Weights of a small GPT-style language model, trained from scratch on English Wikipedia.
Size: width 160, 2 heads of 64.
Each number is 128 + 24 x the weight over the matrix's rms, rounded and kept within 0 to 255. Layers, rows and columns count from 0.

# layer 7 attention output (transposed), 128x160, rms 0.248, rows 37-63, columns 0-79
[[130 181 109 154 104 138 102 156 142 137 150 139 151 178 113 109  73 125 124 108 108  64 156 181 112 113 107 119  66 180  55 134 150 126 104  70 150 168 166 107 105 118 101 112 116 113  80  92 124 157 172 127 119 158  97  99 138  90  85 121 128 107 115 139 111 162 128 152 145 124 134 123 148 129 116 100 127 148 119 143]
 [ 74 126 118 141 125 109 120 107 129 112  83 103 122  88  91 154 136 111 113 193 109 130  76  89 112 171  93 161 128 119 123 111 117 137 138  73 127  74 151 130 163 137 126 152 129 105  72 124 143 110  93 104 108 145 166 146 137 100 104 134 148  98 125 171 132 116 164 135 126  91 149 129 129 105 180 167 162 134 115 119]
 [140 135  99 168 169 134 153 132 111 121 143 143  86 167 140 169 141 126 148  94  94 135 101 102 118 128 111 125 131 128 117 115 107  52 153 116 127 105 135 104 128 118 166 104 144 153 131  96 130 123 126 138 121  94  94 159 157 160 200 160  94 131 196 143 126 105 118 127 125 109 196 127 160 106 149  84 158 133 138 124]
 [111 102  95 134 150 150 141 130  98 179 135 113  78 121  68 153 121 106 159 126 178 126 168  67 122 113 122 130 135 155 157 135 139 123 101 134 141 152  93  95 112 117 111 151 117 113 159 169 144 190 106  84 174 164 122 156 114 117  92 149 139 115 106 115 126 149 114 146 136 143 158 122  53 160 147 151 136 130 126 106]
 [141 114 120 163 164 137 113 208 179 134 119 168 133 130 124 100  91 145 143 170 168 135 110 135 109 145 143 101 156  82  81 125  93  94 132  88 106 160 108 179 131  77 139 123  72  91 104 153  98 155 100 145  78 159  78 134 120 108 201 159 163 125 135 117 135 104 141 128 196 146 103 154 129 140 122 164 106 127  64 175]
 [179 107 152  96 101  99 162 108  95 125 128 108 140  89 164 133 148 141 129 119 155 121 144 149 102 107 122 134 112 127 127 171 148  99  78  81 139 116 103 146 106 129 130 131 177 155 164 133 100 150 143 103 103 171 118 130 101 113 104 101 176 117 123  57 136 127 139 204 124 131 112 110 135 110  96 121 105 154 155 137]
 [ 98 102  89 116  64 116 114  95 142 108 145 128 116 112 105 118 135 106 105  89 141 116 162 178 151 168  95  90 116 194 136 121 126 119 165 112 136 142 149 110 148 156 177 134 126 147 128 151 200 100  78 166 126 112 111 148 123 140 167 111 169 153 159  69 149  85  84 126 114 107 118 126  95 161 144 123 105 192 135 148]
 [159 120 114 139 120 152 102 149 153 187 118 101 116 138 136  87 133  65 123 131 159 146 131 132  93 121 121 119 137 149 157 115 132 108 139 110 138 183 168 156 110 148 124 107 158  77 149 105 103 107  86 132 144  99 136 152 107  87 130 143 100  73 129  91 157 108 117 125 123 112 157  73 183 170 186 139 124 152  86 138]
 [124 174 121  87 128  94 111  93 125 160 110 146 154 113 124 174 139 100 110 121 130 126 166 142 159 102 138 157 148 141 156 129 146 152 153 146  75 117 119 130 134  90 138 140 111  68 166 156 140 161 103 122 188  95 113 123  96 136 118 157 113 123  80 100 136 124 115 198 129 163 174 156 122 148 155  52 129 157  61 115]
 [130 117 132 139 156 116 115  99 161 147 121  91 203 150  90 128 113 164 129 176 119 121 143 146 137  97 135  96  90 182 100 157  63 102 180 160 136 141  97  84 149 113 123 137 135 181 150 139  86 150  88 173 140 140 128  97 168  95  95 125 142 118 128 144 121 154 160 118 177 131  74 130 120  94 119 103 158 168 114 130]
 [118 120 138 151 140 116 114 111 168 168 116 140 128 122 104 140 124  95 112 142 112 109 135 153 125 134 130 150 161 142 188 150 133 130 142 121 136 135 111 155 137 137 107 116 136 135 108 123 106 115 135 149 144 143 130  69 144 143  83 126 121 115 143 141 148 128 117 140 109 145 137 142 130 145 114 166  89  99 112 114]
 [167 105 117 117  95 124  89 151 158  77 135 162 159 117  67 125 109 139 154 116 108  82 158 124 105 119 143 165 124  95 182 121  99 113 129  90 102 143 130 157 138 186 125 176 184 136 114 121 119 117 131 105 139 108 110 134 100 108 127  84 127 141 101 169 129 132 144 121 104 144 115 152 115 119 111 129 156 166 152 110]
 [128 126 140 124  71 111 137 162 144 109 104 114 125 118 137 132 173  97 127 140 104  97  91 159 101  97 125 164 140 134 131  98 136  82 198 164 142 127 102 104 124 142 138 129 187 108 135 156 173 144 145 111  98 127 112 166 166  94 108 117 108 131 125 136 145 131 125 165 153 183 127 123 155  86 167 153 154  84 110 165]
 [127 166 120  90 107 135 100 161 109 203 175 129  72 104 134 145 109 153 133  99 190 132 111  97 137 147 106 126 150  81 163 119 139 123 161 119 140  92 101 153 118 140  95 159 153 135  81 151 110 121 119 133 141 117 156  78 142  70 154 138 133  93 103 121 140 156 143 147 152 112 139 161 166 116 132 184  90 158 153  87]
 [ 80 122 151 103 120 140 122 134 107 121 158  68 118  75 111 121 110 127 106  92  87 104 124 108 154 117 136  88 171 142  93 117 109 131 154 139 134 166 156 122 122 139 155 134  84 142 105 142  98 120  90 129 151 125 103 149 151 160  28 151 137 131 167 114  49 111 114 172 157 135 127 148 133 183 165 149 110 111 144 125]
 [ 47  95 183 120 120 142 108 125 189  86 129 124 156  85  87 127 145 117 166 117 127 117 122 130 102 105 105 142  99 103 112 118 125  92 151 120 153  91 141 161 162 120  75 144  96 141 135  96 145 137 141 110 180 121  98 128 163 113 118 145 111 103 122 156 123 142 180 101 135 107 130 110 112 140  78 155 157 146 174 112]
 [104  91 154 106 153 100 120 115 113  73 129 102 122 208 121 130  72  76  89 143 119 118 159  76 122 156 167 154 103 115 153 101 118  59 167 150  82 119 102 145  91 149 142 108 102  88 116 167  67 123 118 148 110  99 150 103  90  68 100 105 150 155 161 138 129 153  78 107 116  86 166 147 135 124  95 125 112 133 127 118]
 [ 48 137 128  96 155 181 125 155 103 127 123 111 191 141 140 149 147 126  82  93 153 137 147 144  93 106 185 103 114 102 139 118 136 150 113 105  77 115 129 183 109 194 139 148 109 118 133  97 153  96 147 122 152 128 123 109 102 109 131 111  93 146  95 168 127 167 156  81 141 160 104 121  95  87  89  93 158 119 106 185]
 [144 142 170 162 149  69 176 120 118 124 138 156  73 157 119 116 151 105  79 118 145 143 137 147  81 137 155  88 143 160 156 157  90 181 141 117 127 115 149 154 163 123 163 167 103 150 120 130  96 133 163  86 167  95 156 138  99 122 117 156 133 125  95  89 108 139 166 112 105  91 147 128 117 136 137 115 126  86 144 134]
 [111  82  97 140 167 100 168 131 150 106 134 137  60 139 149 121 130 164 154 139 200 115 171 118 111 142 157  89 130  88 166 211 133 120 152 142  96 169 127  69 115 119 133 122 152 143 128 107 142 111 163 175 154 140  74  89  99  91 133 111 152  99  70 127 135 144 185 105  75 128 119 149 148 121 149 108 142 145 132 162]
 [143 116 115 107 111 111 153 114 186 135  88 126  85 126 183  87 106 145 115 159  79  74 164  95 103 122 120 123 100 122 117 162  86 113 167 110 214 151 112 177 115 152 139 120  91 126 119 121 132 115 117 125 119 126 127  50  91 137 130 117 115 155 117 120 123 116  52 137  90 124 152 143 172 162 116  99 104 120 154 130]
 [102 118 118 126 118 109  99 190 123 164 129 128 134 215 140 117 134 123 112 125 121  54 148 121 117 146 132 125 132 115 114 159 119 149 130 139  85  70 103 115 119 154 178 107 110  88 111 100 121  83 113  93 118 156 191 112 148  92 136 154 138 102 143  70 134 166 110 134 151  97 105 138 140 177 171 161 151 133 106 127]
 [103  98 131 194 129 121 130 125 137 162 100 177 133 102 123 166 174  76 106 115 120  65  99  96 134 122 127 152 136 150 109 173 120 190 119 127 133 136 117  93 106 113  98 117 126 133 103 126 121 154 123 136 155 100  82  79 139 118 120 144 217 129 125 111 148  90 104 170 124 121 105 145 160  73 116 166 125  94 168 167]
 [181 116 121 141 164 171 122 150 141  82 154 115 119 113 173 132  54 165  72 145 123 114  97 124 164 134 156 158  89  96 120  99 163 113 134 130 124 107 160 143 161  89 183  85 183  79 100 145  91  91 167 132 113 155 167 177 106 157  93 129 152 145 136 114 120 168 114 137 121 155 131 144 124  98 110 140 100 128 140 143]
 [158 134 164 171 151 129  74 153  81 121 145 148 174 141 135 181 147 158  69 122 122 130 131 128  99 169  90  71 133 123 118 186 145 157 151 114 161 146 152  94 109 169 144 129 111 154 203 188 172 105 160 141 116  94 146 158 144 128  80 103 109  88 109 150 159 142  92  97 126 127 155 112 161 128 113 173 147 102 194  82]
 [127 104 157 156 120 113 164 172 135 127 164 120 151  98 111 127 140  95 105 147 165 125 154 108 132 163 147 157 128 131 131 176  82  98  39 111 136 131 116  87 102 145 169 113  67 143 111 107  96 164  99 140  73  88 121 131 120 190 123 115 146 145 121 161 165 124 144 140 119 156 118 138 134 113 128 140 104 107 107 141]
 [150 147 153 128  71 122 144 117 124 178 133 155 114 132 187 170 104  88 121 136 152 176  84  85 119 130  83 121  91 119  86 175 141 120 138 121  70 108 162 146 122 128  84 158 147 108  86 111  69  85 128 119 148 118 139 110 139 163 122 142 125 107 135 122 149 165  66 127 144 109 135 147 110 140 112 168 169 118 159 129]]
# layer 7 attention value, 128x160, rms 0.28, rows 38-63, columns 0-79
[[117 143 118  73 110 108 129 110 135 153 148 118 125 130 147 107 118 149 119 109 144 149 163 134 142 119 178 102 137 111  87 129 156 134 164 170 115 142 120  95 139 148  77 179 104 147 204 147 127 150 129 168  97 101 165 152 114  89  90 148 155 145 118 125 100 149 107 141 132 165 153 115 135  92 117 123 108 122 110 112]
 [119 112 158 106 136  51 138  72 152 122 146  93 157 101 146  88 130  56  89 168 157  88  93 147 159 119 143 131 125 113  89 144  94 137  91 117 114  97  79 119 129 124 124 151 122 117 144 125 105 139 125 155 133 152 122 140  85 129  94  89 132 125 142 118  73  75 115 118 111 158 148 120 145 185 133 133 101 134 152 201]
 [ 81 145 153 103 143  70  95 146 147 103 143 168 183 163 125 149 138 145  84 129  92 144 109 134 154 163 139 151 127  75  79 124 124 178 113 164 145 150 166 145 111 112 144  26 135 149 128 138 150 111 163 184  91 109 127 134 118 145 139 139 106 138 124 138 198 154 113 135 125 138 110 161 179 151 135 119 145 119  83 167]
 [117 146 109  75  91 110 109 122  98 128 123 106 158 159 129 163 136 116  86 199 164 162 126 175 100 117 132 156  50 166 173 123 162 156 129 118 152 176 103 126 159 109 140 154 119 182 125 122 125 155 187 163 119 123 136 140 172 134  71 108  95 107 144 197 126  89 122 196 127 130  99 109  81 132 127 134 106 102 183 137]
 [ 97 130 109 130 161 171 172 136 146 119 162 165 136 122 114 149 104 148  68 113 136 129 166 160 105 195  95 148  97 116 139  89 131 186 137 149 109 111 104 130  80 113 152 166 154  67 160 125 183 103 120 108 101 139 147 177 146 176 117 171 122 138 156 142 129  94 182  92 130 129 119 120  81 196 116 117 133  97 109 141]
 [153 127 116  98 168 112 103  99 120 136 107 118 106 121 123 102 125 150  77 117 181  91 109  79 117 106 195 143 136 107 157 104 163 150 146 132 144 118 116 140 139 158 140 115  78  82 104 149  79 119 144  96 119 118 143 119 163 121 110 141 118 181  97 162 115 131 207 157 160 159 135 218 131 127 126 150 189 122 141 113]
 [102  91 129 149 128 116 156  81 104  69  98 148 132 124 148 142  90 125 164 113 100 143 121 144 146 138 133 169 103 102 106 150  90 149 141 169 180 106  99 142 137 100 168 121 109 157  57 137 180 117 193 134 116  97 125 121 106 136 166 105 155 131 125 134  99 151 122 145 160 155 138 145 115 170  68  88 114 211  94 151]
 [104 116 165 126 121 156 142 106 156 149  90 133  86 146 138 138 132 167 134 180 140 118 139 135 160 179 114 155 126 119 142 189 146 102 119 144 103 152 154 119 140 110 147 165 121 162 137 170 115 160 134 121 106 144 162 111 142 144 135 129 123 151 142  76 148 148 115  47  99 108 108 121 137 101 137 141 104 116 136 171]
 [108  95 135  83 141 158  99 196 133 132 122 115  67  99 144  86 120  92 127 104 123 125 119 152 111 123 122 137  81 153 130  94 166  73  90  75  98 177 141 106 121 128 137  82  80 137 107 131 182 120 123 149 165 118 175 146  95 115 143 150 104 123 103 128 142  79 105 103 141 121 120 120  73 134 118 136  96  61 143  96]
 [134 115 118 148 155 134 164 100 126 104 147 108  72 154 173 120 121 163 132 127 147 151 132 109 120 159 140 127 159 106  90 136 105 141  99 140 157 110 149  86 136 113 116 144 150  91 110 139 133 159  92 113 100 146  89 184 121 121 151 132 142 141 124 116 175 134 116  97 138 124 150 115 162  98 146 138 112 118 133 123]
 [113 149 139 156 140 132  87 126 110 109 133 119 120 162 152 110  90 159 107 117 147 155 160 148 124  95 111  87 106 173 148 118  96 129 145 146 129 142 154  97  97 117 176 117 111  73 160 148 134 120 170  70 163 164 145 177 119 109 103  86 143  79  94 111 100 129 114 138 149 127 205 103 158 163 146  91 158  82 122 138]
 [130 108  71 138 157 146 140  93 106 112  94  89 146 129 137 122 121  77 148 127 201  92 127 158 124 144 138 112 145 158 125 122 138 115 151  80 124 111 103 136 130 144 109 135 111 140 154  79 143 161 128 138 160 135 107 117 110 122  78 220 159 127 120  88  90 150 168 183 107 114 126 150 112 116 110  85 128 157  93 150]
 [131 118 106 144 122 123 135 107 182  91 109 145 152 135 100 103 104  82 123 143 132 107 122 168 146 142 155 149 119 189 105 145 135 132 117  72 164 178 116 139 121 104 130 148 109 139 135 170 166 105  98 116 116 151 142 170 116 219 118  60 144 102 183 122 133 146 150 172 116 138 126 161 191 122 127 121 144 159 120 122]
 [184 127 136 103 169 179 231 141 162  96 126 139 138 103 115 148 154 102 148 175  98 139 153 105 148 158 159 141 102 176 117 113 162  80 109 194 195 117 176 160 103 120  94 155 105 107 108  89 149 106 110 140 120  72 147 139  98 125 118 128  98 136 122  72 118 138 163  70 160 137  99 165 152 144 125 111 156 129 122 150]
 [166 135 121  92 164 106 142 133  80  81 130 122 142 120 174 133 128 155 147  96 148 104 106 130 135 114 106  93 131  76 118 199 137 139 185 148 124 174 111 150 103 121  78 116 116 116 125 155 101 172  97 126  58  81 150 109 133 128  96 103 167  97 140 163 131 110  99 144 126 136 134 169 125 103 139 105  81 121  91 110]
 [173 155 115 160 113  72 166 128 118 183  95 139 139  98 134 205  99 178 148 100 157 115  86 142 134  94 135 122  89 103 133 102 110 116 124 134 173 161 125 104 187 131 159 141 119 120 171 115  92  94 156 126 119 137 125 152 127 123 146 103 118 113 126  99 105 130 120 100  91 106  96  97 162 143 129 110 123 153 158 121]
 [135 143 108 158 128 128  77 141 153 119 137 113 128 118 135  84 131 149 163 137  81 132 165 126 100 123  87 115 125 120 154 164 155 104 116 143 124 136  85 116  70  82 149  97 117 180  78 135 116 174 123  70 138 108 103 140 119 129 132  95 119  96 134  72 136 135 127 136  70 104 120 136 156 132 153 121 170 161 137 127]
 [160 135  75 131  86 188 125 115 111 123 153 129 143 120 145 102 128 148  81 140 163  99 124 152 167 173 139 137  94  83 161 147 121 107 103 128 172 159 124 111 116 200  74 105 140 110 131 143  68 116  74 126 137 130 184 132 113 179 135 154 140 106 154 172 111 144 138 105 106 104 110 156 172 133 130 130 168 145 101 121]
 [160 128  90 103  91 137 123 114 139 141 116 153 103 137 167  88 157 100  95 110 124 115 138  70 179  84 116 158 131 130 108  89 132 152 152 120  97 160 100 140 160  98 133  68 148 147 131 129 117 108 134  93 115 171 157 140 151 132 114 108  90  93 133 134 154 133 146 144 144  89 103 108 122 161  99 109 111  96 172 113]
 [165  87  95 132 105 130 143 120 139 139 153  97 128  96  74 169 165 134 127 133 171 177  81  90 115 151  45 121 145 124  95 137 188 135 150 134  95 108 173  90 122 115 174 148 156 161 168 114  97 137 146 131 168 117 100 166  75 166 191 143 156 168 126 156 124 112 148  97 136 121  77 102 132 100 111 114  86  81  80 112]
 [123 133  99  96 106 133 142 138 136 133 138 156 130 105 121 159 166 121 152 129 175 136 159 138 127  76 134 142 129 185 189 130 100 113  96 145 183 114 135  85 149 126 140 104 143 181  71 143 103 196 110  95  68 152 122 110 120 161 164 117 111 165 140 150  81 116 134 139 129 143 161 146 126 141 131 116 114 128 103 101]
 [173  91  88 135 140 125 191 119 135 139 136 103 128 162 145 111 107 144 127 150 147 116 127 122 129 114 134  95 107  76 161 172 119 123 158 142 126 137 145 150 166 147 113 134 125 192 145 147 140 105  96 143 169 189 100 143  93 155 108 160  93 142 159 135 124 159 158 158 179  93 164 112 143 144 105 103 112 130 140 133]
 [123 160  98 137 113 130  72 142 123 131 173 123 136 115 139 206 152 139  77 129 123 146 136 134 117  87 168 132 147 146 136 194 122 140 145 119 153  93  91 106 146 126 126 162  87 159 161  93 175 109  97  84 156 109 112 101 128 131 166 138 120 117 129 112 160 107 139 181  68 161 131 144 158 153 185 158 150 172 136 118]
 [101 138 141  80 142 127 186  97 115 163 109 122 123 152 123 108 163 165 132 128 127 145 103 106 126 131 180 119  96  55  85 120 115 119 109 134 153 137  92 166 119 109 104  99 153 144  53  22 141 138 117 125 119 155  70 113  94 134 121 181 165 138  93 152  94 132  89 144 144 101 151 113 129 173 121 106 131 118  79  96]
 [113 146  79 153 139 157 133 109 138 145 124 124 148 129 162 118 125  94 164 138  77 116  74 139  52 158 115 130 139 125 145 110  99 124 153 112 170 153 175 143 147 141 112 112 151 136 145 128 113 141  98 162 165 101 157 165 158  98 160 178 111 158 103  80 111 119 156 135 131 157 149  76 145 105 129 133 127 134 114 117]
 [121  67 152 107 144 114 125 107 134  92 123 130 105  98 147 177 145 139 143 129  81 167 118 153 170 147 112 101 133 144 140  81 124 133  77 130 151 134  53  89  72 149 139 111 148  97 119 196 109 147 119 111  96 133 132 135  99 156 149 137 146 129 106 144  98 145 114 127 121  97 168 139 113 101  99  59 105 166 104  77]]
# layer 7 attention query, 128x160, rms 0.153, rows 64-79, columns 0-79
[[123 124 144 138 168 104 122 109  98 101  95 134 114 131 120 114 128 122 138 146 121 147 131 133 154 104  99 161 138 136 105 134 133 113 144 118 153 112 135 108 136 111 152 106 125 120 117 116 150 151 129 143 112 136 105 115 120 148 117 138 165 132 113 138 119 121 131  73 119  94 149 126 133 163 162 133 117 129 141 106]
 [ 87 140 140 155 183 113 145  98 102 127 132  99 133 136 124 145 152 143 123 134 121 138 108 152 127 111 108 140  97 139 140 103 133 142 121 142 142 113 158 124 141 118 154 113 152 137 129  83 132 167 124 140 101 132 133 125 107 160 121 146 138 124 103 121 128 159 141 108 142 112 135 115 133 128 168 136 140 115 130 105]
 [150 177 117 122 130 113 116 131 100  77 121 133  95 135 133 130 128 140  84 130 126 144 126 133 133 139 107 146 117 120 117 138 142 129 123 125 143 124 116  98 122 125 133 144 160 120 134 141 143 125 156 133 107 152 125 132 131 144 126 107 134 132  58 113 124 107 156 104 110 124 149  86 142 136 135 138 159 135 112 127]
 [143 156 134 126 153 135 110  79 127 119 130 152 143 150 106 114 134 149 131 143 134 131 121 101 123 110 102 126 105 147 114 117 153 100 125 123 166 109 143 108 118 103 142 122 133 132 157 122 131 111 137 147 117 123 142 147 135 140 116 116 159 104  70 119 125  85 112 108 118  99 168  92 177 137 151 128 120 117 117 119]
 [154 136 129 141 142 106 121 160  79 113 129 115  91 113 162 103  94 123 108 129 111 151 104 128 114 108 118 147 131 104 121 122 136 123 129 126 146 104 129 108 128 137 144 157 155 142 124 144 132 140 144 115 101 159 105 106 128 137 163 134 119 139 119 131 128 166 150 107 119 103 110 129 103 140 154 109 164 141 115 132]
 [134 141 139 135 126 125 128 122  84 122 162 162 105 123 132 101 111 147 111 106 107 123 112 123 144 121 135 110 157 143 142 126 160 130 132 153 125 124 138  96 127 133 148 126 135 133 118 153 144 124 186 129 136 123 104 120 111 150 129 122 128 129 120 130 121 119 139 139 120 155 118 130 137 101 131 131 168 117 140 154]
 [114 149 100 163 153 150 166 116 148 119 121 115  82 105 153 127 124 144  92 142 128 110 108 149 113 175 121 115 104 159 110 106 157 132 130 139 123 165 142 146 128 171 135 129 139 120 112 117 100 134 113 128 128 109 147 116  99 118 115 158 151 143  79 115 142 121 111 156 110 155 146 149  84 137 125 110 144 114 137 123]
 [105 137  97 146  94 140 137 161 168 129 127 160 146 130 145 135 128 115 149 131 117  89 150 163 132 124 125 115 154 133 101 176 116 165 139 121 113 126 125 168 112 142 107 140 147  97 151 123 148 159 111 129 150 131 132 147 130 110 114 140 151 135 135 118 141 116 137 155 151 170 139 139 135 128 118 137  94 114 101 132]
 [120 120 105 151 113 167 145 117 160 194 114 161 125 115 139 129 133 148 124 136 141 149  99  91 157 141 115  85 105 113 101 113 162 110 133 119 131 145 130 128  78  98  92  82 135 124  84 120 138 129 172 109 117 114 104 125 134 144 116 156 141 114 105 158 111 101 111 158  91 142 150 145 148 207 138 140 105 128 169  65]
 [118 148 134 111 103 136 118 133 131  92 115  88 135  92 129  94 109 121 105 165 121 108 126 115 167 123 127 117 131 122 107 135 154  95 121 125 130 123 142 125 120 167 147 120 129 126 143 133 134 126 124 122 150 152 138 143 135 126 110 148 148 139 143 108  92 120 116 104 118 159 138 136 154 143 129 108  93 132 136 128]
 [ 75 101  93  89 106 169 179 146 154 147 140 144 155 141  98 134 118 128 122 146 122 112 136 136 141 104 148  93  75 135 115 158  73 129 139 106  99 149 172  98 139 134  86 109 126 120  92 125 125 164  81  92 121  97 149 131 126 138 132 142 154 168 175 154 170 112 106 175 144 147 143 159 186 158 104 129 101 143 127 106]
 [129 151 100 118 164 136 195 144 123  84 167 129 139 122 141 142 107 127 103 134  91 129 112 150 127  95 151 110 108 131  67 138 149 107 130 130 120 121 110 118 130 145 130  76 171 127 135 130 106  94 146 111 144 138 112 117 153 148 135 127 113 156 101 139 136 128 181 116 142 124 149 108 151 151 139 133 141 138 106 156]
 [129 129 140 160 179 114 159 118 111 109 159 158 126 111 117 110 114 118 123 140 127 117 123 169 119 139 130 145 133 103 136 143 125 136 108 143 120 130 132 126 148 114 149  99  77 135 116  98 128 112 136 118  85 160  92 133 146 113 116 113 114 117 142 127 130 160 144 100 175 103 126 123 133 102 177 140 166 100 139 116]
 [120  95 130  82 115 184 173 146 162 126 112 163 156 116 110 147 115 120 103 158 167 123 125 146 123 164 141 100 132 123 115 125 112 183  92 109 137 135 138 174 125 159 118 139 118 117 125 112  93 142 140 115 131 118 154 130 125 126 127  99 118 128 166 141 145 122 129 130 160 124 120 140 165 139 143 117 100 144 136 144]
 [121 116 113  99 118 150 119 159 161 124 133  80 150 120 157 138  87 170 131 113 129 119 133 136 188 118 106 158 127 178 109 164 113 105 135 163 110 132  87 102 138 116 135 137 124 141 139 157 138  98 148 163 168  96 117 109 134 128 159 114 113 138  96 144 137 116 148 114 148 128 133 141 150 147 119 140 122 163 136  99]
 [116 106 137 133  65 117 161 122 140 184 100 178 150 161  88 165 120 117 146 120 120 167 128 127 118 128 108 112 137 145 114 131 125 132 107 103 157 118 134 123 120 155 114 131 144 110 158 141 118 139 127 122  75 137 138 121 163 115 130 124 119 127 127 114 146  79 113 147  83 125 120 108 111 122 106 119 139 110 138 125]]
# layer 7 attention key, 128x160, rms 0.164, rows 64-79, columns 0-79
[[123 132 140 112 112 118 128 117 145 103 130 103 124  99 137 118 125 111 121 126 136 104 124 127 141 133 111 127 141 142 134 126 127 103 143 117 125 164 155 125 121 125 122 134 114 134 152 135 113 156 109 121 109 121 108 114 131 150 163 135 121 138 118 126 134 108 131 122 149 123  97 132 132 126 119 128 138 107 128 135]
 [128 140 155 109 123 142 134 136 154 121 110  98 125 100 143 110 122  99 128 147 133 117 129 119 123 125 127 113 175 122 126 124 140 127 125 135 140 157 133 127 121  95 113 141 126 134 148 136 130 115 133 133 119 156 113 122 142 137 145 140 111 138 109 167 133 122 112 127 129 129 118 114 146 132 129 137 143 143 126 148]
 [137 105 137 113 126 103 137 128 141 146 129 108 109 106 145 132 133 110 147 131 118 115 138 143 131 113 137 150 122 122 139 146 134 122 123 139 122 120 117 124 170 134 138 128 111 108 143 119 116 110  90 148 151 137 127 113 138 136 135 134 130 131 139 137 137 126 111 127 118 120 127 137 145 129 139 123 132  94 113 169]
 [160 131 159 125 113 131 126 135 124  88 122 123 132 116 129  98 157 125 113 143 132 128 130 133 117 123 137 131 144 115 125 116 132 120 108 141 143 120 147 140 103 133 128 151 114 151 128 113 138 165 155 114 108 147 110  91 121 133 125 125 117 143 126 153 107 126 104 134 109 117 113 136 128 157 121 123 151 129 162 146]
 [115 119 122 142 139 111 131 117 116 159 119 138 125 137 116 114 155  98 135 157 116 119 122 125 180 126 136 127 131 132 131 159 130 156 128 112 132 125 126 143 142 150 124 133 123 107 117 121 134 138 101 136 135 124 146 150 126 126 121 116 104 127 164  91 108 104 140 127 143 134 123 152 129 135 136 146 136  87 128 173]
 [133 124 121 127 123 116 180 132 143 133 157 142 115 124 137 162 135  89 165 117 107 114 108 124 144 125 140 167  92 124 136 148 125 154 136 118 124 116 108 166 115 126 132 142 138 140 141 112 122 146 125 116 116 156 104 140 128 115 136 122 128 136 163 105 137 167 149 142 137 129 122 147 161 125 163 131 133 109 100 122]
 [127 118 130 131 133 134 106 121 139 157 128 142 146 120 126 129  89 128 168 144 114 106 105 123 165 134 141 146 130 146 150 160 149 128 166 123 129 101 139 101 163  84  90 135 146 124 131 127 121  81 139 109 143 108 119 118 102 128 116 125 172 138 135 137 141 148 131 139 151 141 153 156 113 155 133 136 116 129 123 136]
 [139 158 124 100 145 159 134 133 117 134 113 131 128 162 142 169 122 167 151 111 113 128 143 128 130 107 136 110 115 111 123 148 131 118 105 119 106 167 110 102 109 107 115 112 126 133 139 139 111 132 164 107 142 127 108  89 139 113 165 130 127 142 136 112 132 121 132 123 111 121 136 140 118 145 138 119 120 127 110 138]
 [172 125 122 152 138 162 122 130 143 122 113 116 101 134 140 127 116 104 128  94 101 126 133 180 118 112 171 104 116 144 129 148 140 144 104 151 112 155 137 153 144 145 157 150 116 113 141 140 148 111 157 106 118 150 108 125 126 105 131 124 123 153 122  99 125 179 111 128 186 131 140  86 137 106 113 121  96 119 120 177]
 [116 158  93  87 133 127 141 141 128 158 127 106 137 110 122 123 133 149 115 138 108 137 157 137 111 120 121  93 147 143 117 117 106 128 124 120 127 101 103 102 124  79 119 132  97 128 145  95 144 146 139 125 133 143 124  97 127  99 137 127 116 118  86 151 134  97 133 106 134 131 130 114 101 145 101 126 142 137 127  78]
 [100 120 160 144 136 172 136 145 167 134 147  96 158 157 101 151 105 137 139 138 158 139 114 120 158 145 130 110 178 142 107 146 143 159 141  89 134 134 127 101 105 141 105 156 170 119 107 120 136 133 137 127 169 103 136 112 130 136 176 104 139 132 144 124 127 111 125 156 134 143 149 158 133 146  85 111  98 159 127 148]
 [123  97 162 127 121 154 145 137 113 136 115 136 119 144 138 132 146 135 153 120 198  95 139 116 144 107 131 129 153 174 126 115 166 118 105 122 167 120 168 128 140 115 155 154 154 158 170 149 140 139 145 141 124 101 102 101 111 126 169 102 134 120 149 108 122  89 116 138 103 139 122 111 129 135 131 117 130 162 104 130]
 [122 133 170 128 129 162  66 152 131 130 125  98 124 156 119 186 176  92 121 121 139 121 135 117 130 155 128 121 159 174 153 127 134 100 143 122 136 134 131 111 127 124  88 156 113 134 118 147  82 157 127 140 150 123 111 136 169 131 151 119 119 126 138 143  82 132 158 127 128 153 107 124 137 144 115 115 118 159 143 212]
 [117  97 113 137  89 120 107 144 135 118 134 135 131  98 153 154 144 124  89 141 128 127 132 112 137 122 169 138  85 108 132 127 128 141 163 109 134 119 145 117 110 129 104  99  92 118  96 111 140 108  70 137  99 107 156 120 114 134 115 126 105 162 123 122 137 148 125 121 122 149 164 118 159 136 144 115 153  80 143 137]
 [154 172 163 136 148 115 119 104 121  98 130 119  89 111 136 141 146 123 131 165 134  85 135  96 119 153 145 110  91 101 175 115 131 101 116  97 128 159 169 146 117 100 129 166 169 103 143 101 120 135 103 121  86 159 128 153 124 136 153 155 117  72 160 100 104 136  96 120 136 155 139 102 140 119  88 111 111 121 143 118]
 [159 148 113 105 157  69 173 121 113  91 141 153 110 127 136  97 115  95 164 145 109 138 128 128  97  95 147 131 114 100 155 126 145 100 137 168 152  87 124 100  93 134 149 109 177 125  92 187 109 141 154 169 144 154 133 128 116 119 125 133 128 118  71 105 132 142 119 133 136  96 122 136 141 108 132 148 145 136 135 145]]